config.yaml
n_head: 7
positions: "rope"
rope_fraction: 1.0
attn_scale: 0.125
beta1: 0.95
decay_shape: "pow"
final_lr_fraction: 0.0
seq_len: 512
Each number is 50 + 12 x the weight over the matrix's rms, rounded and kept within 0 to 99. Layers, rows and columns count from 0.

# gate: layer 7 MLP gate, 1216x448, rms 0.198, rows 725-741, columns 192-255
# up: layer 7 MLP up, 1216x448, rms 0.2, rows 725-740, columns 192-255
# down: layer 7 MLP down (transposed), 1216x448, rms 0.185, rows 725-740, columns 192-255
gate725:37 53 56 69 58 50 48 43 69 52 55 56 32 54 38 32 63 39 52 40 49 50 59 46 50 43 42 36 38 57 42 49 78 42 64 52 48 50 54 40 33 65 43 58 60 57 49 46 54 50 37 54 53 52 41 54 25 41 57 71 52 55 52 58
up725:61 57 35 51 40 51 56 65 38 41 42 52 43 36 46 68 36 66 36 24 41 37 47 42 47 59 50 56 57 57 65 60 52 46 41 44 62 57 47 47 56 40 63 47 47 42 50 62 37 48 50 49 42 32 39 58 65 45 54 28 44 41 36 51
down725:42 35 54 54 53 54 66 61 42 46 42 70 62 34 53 52 54 52 50 60 61 64 59 43 53 54 50 49 40 40 52 69 50 42 29 68 27 51 67 49 54 40 60 46 55 41 30 42 75 48 54 40 65 71 60 45 33 58 54 43 43 60 58 57
gate726:60 53 41 53 42 33 38 51 43 47 38 53 62 57 36 59 69 48 51 49 66 80 44 44 39 48 69 54 55 41 41 43 46 52 47 48 48 54 32 41 58 64 44 49 46 53 40 19 70 67 54 50 55 47 18 46 62 65 58 55 64 28 62 39
up726:34 61 48 78 62 61 69 52 62 44 45 68 50 61 56 68 32 60 49 48 43 39 64 51 36 46 61 79 47 68 65 54 38 36 66 42 33 47 72 26 58 46 37 57 60 55 52 73 42 21 44 60 59 45 49 56 50 36 44 33 42 59 44 54
down726:44 56 53 45 22 79 65 58 42 50 53 59 47 40 41 54 30 45 40 34 33 46 70 62 45 37 48 66 38 45 37 25 42 52 72 68 52 63 38 60 31 44 48 54 59 38 29 46 45 42 35 60 44 52 63 57 53 35 52 49 54 53 39 59
gate727:40 41 51 36 39 48 42 41 44 22 47 46 51 29 56 48 43 50 51 22 38 65 40 62 56 70 53 32 64 30 42 55 36 38 37 50 45 31 34 59 58 42 65 19 61 42 50 60 47 50 73 54 39 45 51 40 66 59 71 39 49 74 32 59
up727:37 61 45 67 61 42 63 47 74 58 73 26 40 42 43 26 70 55 32 63 56 46 57 41 45 52 53 47 28 44 70 46 63 46 47 32 46 59 49 51 74 57 49 60 35 44 37 53 46 69 38 60 55 34 56 53 58 33 42 54 44 31 50 37
down727:44 20 46 43 53 57 64 61 56 75 51 39 37 69 56 62 66 40 43 51 46 62 80 45 52 68 49 54 58 74 58 50 54 51 53 61 47 59 36 51 57 65 38 44 76 53 43 38 53 64 57 48 54 62 60 43 45 48 29 54 56 34 51 60
gate728:54 55 40 38 51 46 72 47 49 44 38 67 66 60 38 47 71 47 50 56 34 49 71 63 48 45 53 54 50 60 13 33 51 70 53 41 58 66 41 48 43 70 50 58 67 49 31 31 54 27 55 47 66 59 49 54 41 57 50 50 47 66 26 48
up728:31 83 79 28 35 43 61 44 27 33 47 59 80 53 33 32 55 58 68 59 34 50 32 56 55 49 54 54 46 67 34 51 53 59 80 44 52 50 70 37 42 46 40 38 61 57 58 56 45 42 50 50 62 42 72 44 34 58 38 59 71 31 59 37
down728:77 52 45 60 53 49 53 57 67 56 38 40 63 44 38 44 21 56 56 55 52 44 64 38 66 75 46 54 30 56 46 67 42 39 63 52 62 41 55 46 56 35 51 59 39 58 36 44 50 49 79 45 47 24 51 51 40 41 53 35 47 75 65 48
gate729:51 63 46 58 50 34 29 40 72 43 79 57 51 56 39 60 41 61 47 44 52 56 38 41 39 44 55 40 59 41 45 39 44 52 72 67 58 70 67 57 82 45 71 40 50 24 48 52 59 39 33 52 58 54 57 78 57 77 33 54 30 48 64 49
up729:38 80 56 50 67 43 60 50 67 66 82 48 53 65 39 66 36 47 48 54 56 56 61 33 49 64 54 54 68 41 57 30 35 63 55 47 58 61 59 16 76 47 57 52 32 36 46 36 52 50 50 57 60 62 58 55 47 54 42 48 36 41 51 60
down729:44 68 65 44 80 31 53 67 31 50 39 66 66 31 66 49 48 50 51 48 46 58 48 71 61 46 43 50 49 43 58 46 34 46 29 59 45 41 58 55 22 61 55 59 64 68 42 52 57 20 47 55 41 36 42 32 43 50 43 57 53 63 27 44
gate730:56 57 53 53 47 37 33 42 30 57 52 44 45 48 69 48 52 46 51 49 20 37 66 41 51 66 36 70 60 42 45 64 59 67 60 65 36 52 65 58 58 61 20 39 52 54 60 59 68 50 65 52 44 64 61 64 56 45 41 44 32 62 54 63
up730:56 33 46 70 18 58 73 39 52 66 40 55 47 55 51 44 41 70 52 56 56 55 56 43 56 51 48 56 50 41 51 51 48 29 60 67 53 44 45 60 56 56 53 46 46 49 37 54 53 73 39 52 62 42 55 73 42 50 39 61 58 54 61 31
down730:58 55 52 61 31 46 71 43 49 45 53 46 35 60 41 48 31 37 29 64 49 55 32 76 47 40 75 65 31 32 31 38 53 48 72 75 46 63 61 38 58 34 26 57 49 17 41 42 59 64 49 44 46 50 55 49 57 32 65 55 57 47 66 51
gate731:61 56 48 22 52 62 66 45 60 57 31 52 54 33 49 54 33 62 52 35 42 56 71 43 59 43 27 56 58 59 70 64 67 51 61 43 43 33 28 39 51 34 45 45 43 49 58 78 52 54 70 67 32 27 56 35 71 40 58 28 59 58 48 43
up731:52 61 30 37 68 40 19 31 68 42 65 64 41 30 42 35 52 31 49 50 47 45 79 45 48 39 42 46 42 54 63 79 59 12 45 47 53 34 51 52 69 52 53 72 47 51 18 65 41 81 65 53 35 52 62 42 51 44 55 51 59 56 53 57
down731:36 50 61 48 33 62 42 60 53 54 64 49 52 53 62 51 48 35 65 56 55 53 65 63 40 49 54 60 45 37 73 55 70 44 60 47 50 42 33 47 55 57 43 59 54 38 65 37 56 67 51 35 30 51 22 41 36 55 55 57 42 63 68 48
gate732:50 36 44 47 45 26 15 51 41 42 30 60 61 70 53 42 37 57 63 57 47 77 42 40 56 51 45 43 39 43 48 50 61 59 73 55 70 84 32 37 64 54 47 47 55 62 49 43 68 40 87 63 59 63 62 58 59 42 43 19 29 57 57 55
up732:57 80 60 76 35 63 60 51 58 55 39 38 50 41 59 56 53 38 44 62 45 35 47 42 43 49 65 52 56 61 58 45 46 40 42 36 43 53 55 30 33 44 85 67 34 30 49 53 19 49 45 69 54 40 50 59 48 50 57 46 53 41 42 49
down732:35 53 34 32 59 35 42 58 35 44 63 41 50 41 59 41 28 37 43 53 51 39 42 35 49 44 55 66 70 58 48 65 19 65 55 53 66 51 42 39 36 56 42 43 60 56 52 67 52 46 33 48 39 33 55 55 67 44 74 61 28 48 70 43
gate733:52 51 67 48 49 53 69 34 48 28 48 63 43 45 43 65 54 39 57 46 71 34 43 62 58 62 46 29 31 57 53 46 66 47 43 60 37 33 41 62 77 56 36 59 53 47 36 57 41 37 26 45 29 45 65 48 61 64 56 59 49 35 53 36
up733:42 43 70 40 46 57 57 48 60 51 53 46 68 21 45 72 55 37 34 59 71 52 52 55 68 54 39 58 46 59 34 66 51 28 29 38 34 30 39 60 44 62 44 37 52 67 53 67 36 52 37 43 21 51 58 44 54 60 49 68 49 56 44 43
down733:28 65 51 40 51 57 60 46 46 48 55 49 66 37 58 73 56 53 50 45 60 32 45 37 61 72 40 42 24 53 61 75 51 62 52 32 41 62 47 44 47 78 53 52 50 48 53 67 45 30 62 40 37 31 52 71 75 50 50 48 59 57 41 48
gate734:73 48 40 34 57 69 48 64 66 54 59 33 44 57 43 32 23 38 58 39 50 25 50 51 79 48 41 57 45 51 68 73 46 53 54 42 64 38 45 39 39 40 48 56 66 50 38 65 54 37 31 40 39 55 45 31 58 60 58 43 35 39 38 65
up734:45 63 60 44 53 42 53 64 39 63 50 61 26 44 43 42 59 30 43 51 51 53 34 42 52 49 38 56 70 60 43 40 40 61 54 64 44 43 58 50 46 55 48 55 46 48 46 56 55 55 38 48 53 58 46 33 63 40 28 40 62 57 50 41
down734:37 54 52 39 52 37 58 58 55 55 57 63 48 55 32 50 56 52 49 50 60 75 59 35 52 63 48 46 73 47 48 36 26 39 44 37 44 45 51 49 48 56 59 47 41 56 60 44 64 43 70 70 49 67 60 37 30 33 37 51 49 54 63 63
gate735:62 29 40 51 44 33 50 42 60 53 57 29 58 23 32 71 39 24 21 71 47 42 44 55 50 55 71 78 45 10 40 78 48 52 55 59 63 30 64 46 47 57 50 57 41 50 62 47 62 63 50 56 58 57 46 43 52 72 43 55 66 38 80 59
up735:48 44 66 59 64 47 45 46 15 66 36 48 77 40 61 36 72 75 53 39 47 45 77 45 56 43 60 51 33 49 60 50 48 28 65 46 49 73 40 82 74 40 57 27 13 52 52 44 71 55 45 27 45 37 52 57 65 53 45 59 36 68 48 53
down735:43 41 54 45 67 55 49 57 53 51 63 61 59 41 73 34 48 55 49 25 47 54 76 35 39 52 62 48 53 65 28 69 69 34 69 45 35 65 68 77 64 47 38 44 48 59 27 63 51 45 70 26 36 39 46 68 60 45 65 38 44 60 64 51
gate736:54 40 31 49 45 46 42 32 58 35 47 50 37 41 47 50 43 26 51 77 37 45 75 48 52 61 30 55 75 54 56 56 46 57 67 45 46 44 53 55 56 58 43 56 61 37 47 60 38 53 38 29 44 47 48 14 48 25 50 38 54 59 44 47
up736:68 59 51 55 54 42 75 65 33 67 49 61 60 60 54 43 56 71 55 68 34 60 34 59 44 51 66 53 29 40 57 61 67 67 34 41 54 54 50 59 57 64 49 37 51 49 47 50 57 69 51 45 51 38 54 56 48 58 76 38 56 52 48 84
down736:52 56 60 32 21 61 53 23 57 54 52 48 47 48 38 47 51 51 37 29 49 49 62 36 57 49 82 54 43 75 32 36 64 46 56 48 49 68 36 40 53 54 59 48 46 56 45 24 65 42 37 43 53 35 55 43 66 77 46 52 51 57 45 36
gate737:39 54 54 32 50 56 40 70 59 40 27 52 58 34 55 47 77 51 60 67 41 50 40 34 45 49 68 40 51 89 55 36 66 32 56 69 44 42 45 44 34 63 35 48 66 57 46 55 52 69 51 45 58 43 48 47 40 62 43 55 40 38 29 44
up737:46 44 42 31 51 68 51 62 43 67 35 62 57 68 54 51 67 38 70 66 46 30 39 44 49 55 51 38 31 61 46 37 45 31 78 51 62 34 34 59 42 42 60 72 64 51 52 47 62 46 53 55 64 48 67 56 36 61 18 44 58 44 47 53
down737:49 48 51 48 39 50 45 51 66 63 51 52 61 63 45 41 60 68 46 54 36 48 35 38 46 55 56 38 41 37 43 44 36 51 53 58 71 52 68 39 35 53 55 51 49 49 31 51 59 76 44 32 48 51 60 72 47 51 63 47 48 58 42 59
gate738:46 54 37 45 44 42 54 34 38 52 50 22 53 23 41 47 42 39 45 57 39 27 74 50 64 67 39 52 47 53 44 30 57 47 42 44 43 76 43 54 43 74 79 46 51 45 49 37 53 57 57 18 48 60 48 46 45 58 38 61 69 58 51 53
up738:55 54 40 52 55 38 42 63 42 60 62 56 39 42 56 58 47 53 50 66 51 45 44 70 64 88 48 58 32 46 32 51 46 61 47 39 39 46 45 47 45 63 38 34 59 30 26 54 41 39 63 33 49 58 33 53 57 53 36 42 60 46 39 48
down738:46 58 67 82 45 65 24 45 53 34 54 35 32 51 36 57 49 43 53 53 49 44 62 60 52 39 36 68 53 49 45 50 80 36 33 46 45 30 47 55 47 68 41 42 38 43 58 63 50 40 61 59 41 50 36 41 61 42 58 36 44 60 52 25
gate739:69 65 43 40 65 52 55 23 49 55 26 42 65 60 36 22 57 17 63 39 48 52 41 36 47 46 41 65 41 55 49 51 37 52 67 54 64 67 71 70 50 70 44 56 40 42 57 44 32 52 45 42 18 66 40 51 54 37 61 43 48 47 58 33
up739:65 74 55 67 25 62 68 50 55 50 48 39 61 51 21 29 51 59 58 44 50 39 57 62 55 78 51 69 16 56 32 45 37 42 47 64 43 49 39 44 41 44 39 42 36 57 65 48 53 52 45 09 60 81 66 58 57 44 44 49 51 48 43 40
down739:72 61 55 59 56 54 58 41 70 58 44 39 43 55 49 52 46 53 61 69 45 54 50 55 50 35 49 59 39 45 44 62 44 58 64 75 45 58 38 67 48 52 36 46 47 52 69 57 56 44 47 44 47 76 42 45 59 37 31 44 51 54 29 61
gate740:61 54 53 58 41 51 52 50 74 40 49 61 22 63 44 35 49 37 81 66 45 63 47 57 65 13 74 44 49 55 27 27 18 38 59 66 41 43 35 58 44 48 44 36 53 68 62 43 41 25 66 39 45 46 25 43 38 48 48 57 54 68 54 55
up740:67 58 55 64 46 64 47 43 54 62 46 59 29 47 41 50 49 43 32 23 58 32 59 33 53 58 70 42 48 68 67 52 39 68 47 54 45 39 70 57 53 49 28 43 93 59 41 34 68 70 53 54 32 58 57 54 60 73 38 43 64 25 57 30
down740:43 42 49 15 58 25 42 44 53 51 32 34 41 64 35 44 42 50 43 40 61 61 57 33 37 49 58 53 47 56 42 44 48 50 56 46 38 53 46 20 49 45 41 54 43 36 76 36 27 67 66 68 34 52 31 46 65 62 53 64 53 35 56 42
gate741:43 51 57 45 54 55 68 59 48 69 40 44 47 60 29 50 44 41 29 40 52 44 60 45 48 78 20 55 39 32 50 60 42 35 58 31 41 39 50 44 22 62 60 49 61 55 55 45 55 51 49 45 63 45 64 45 48 52 68 28 23 50 48 27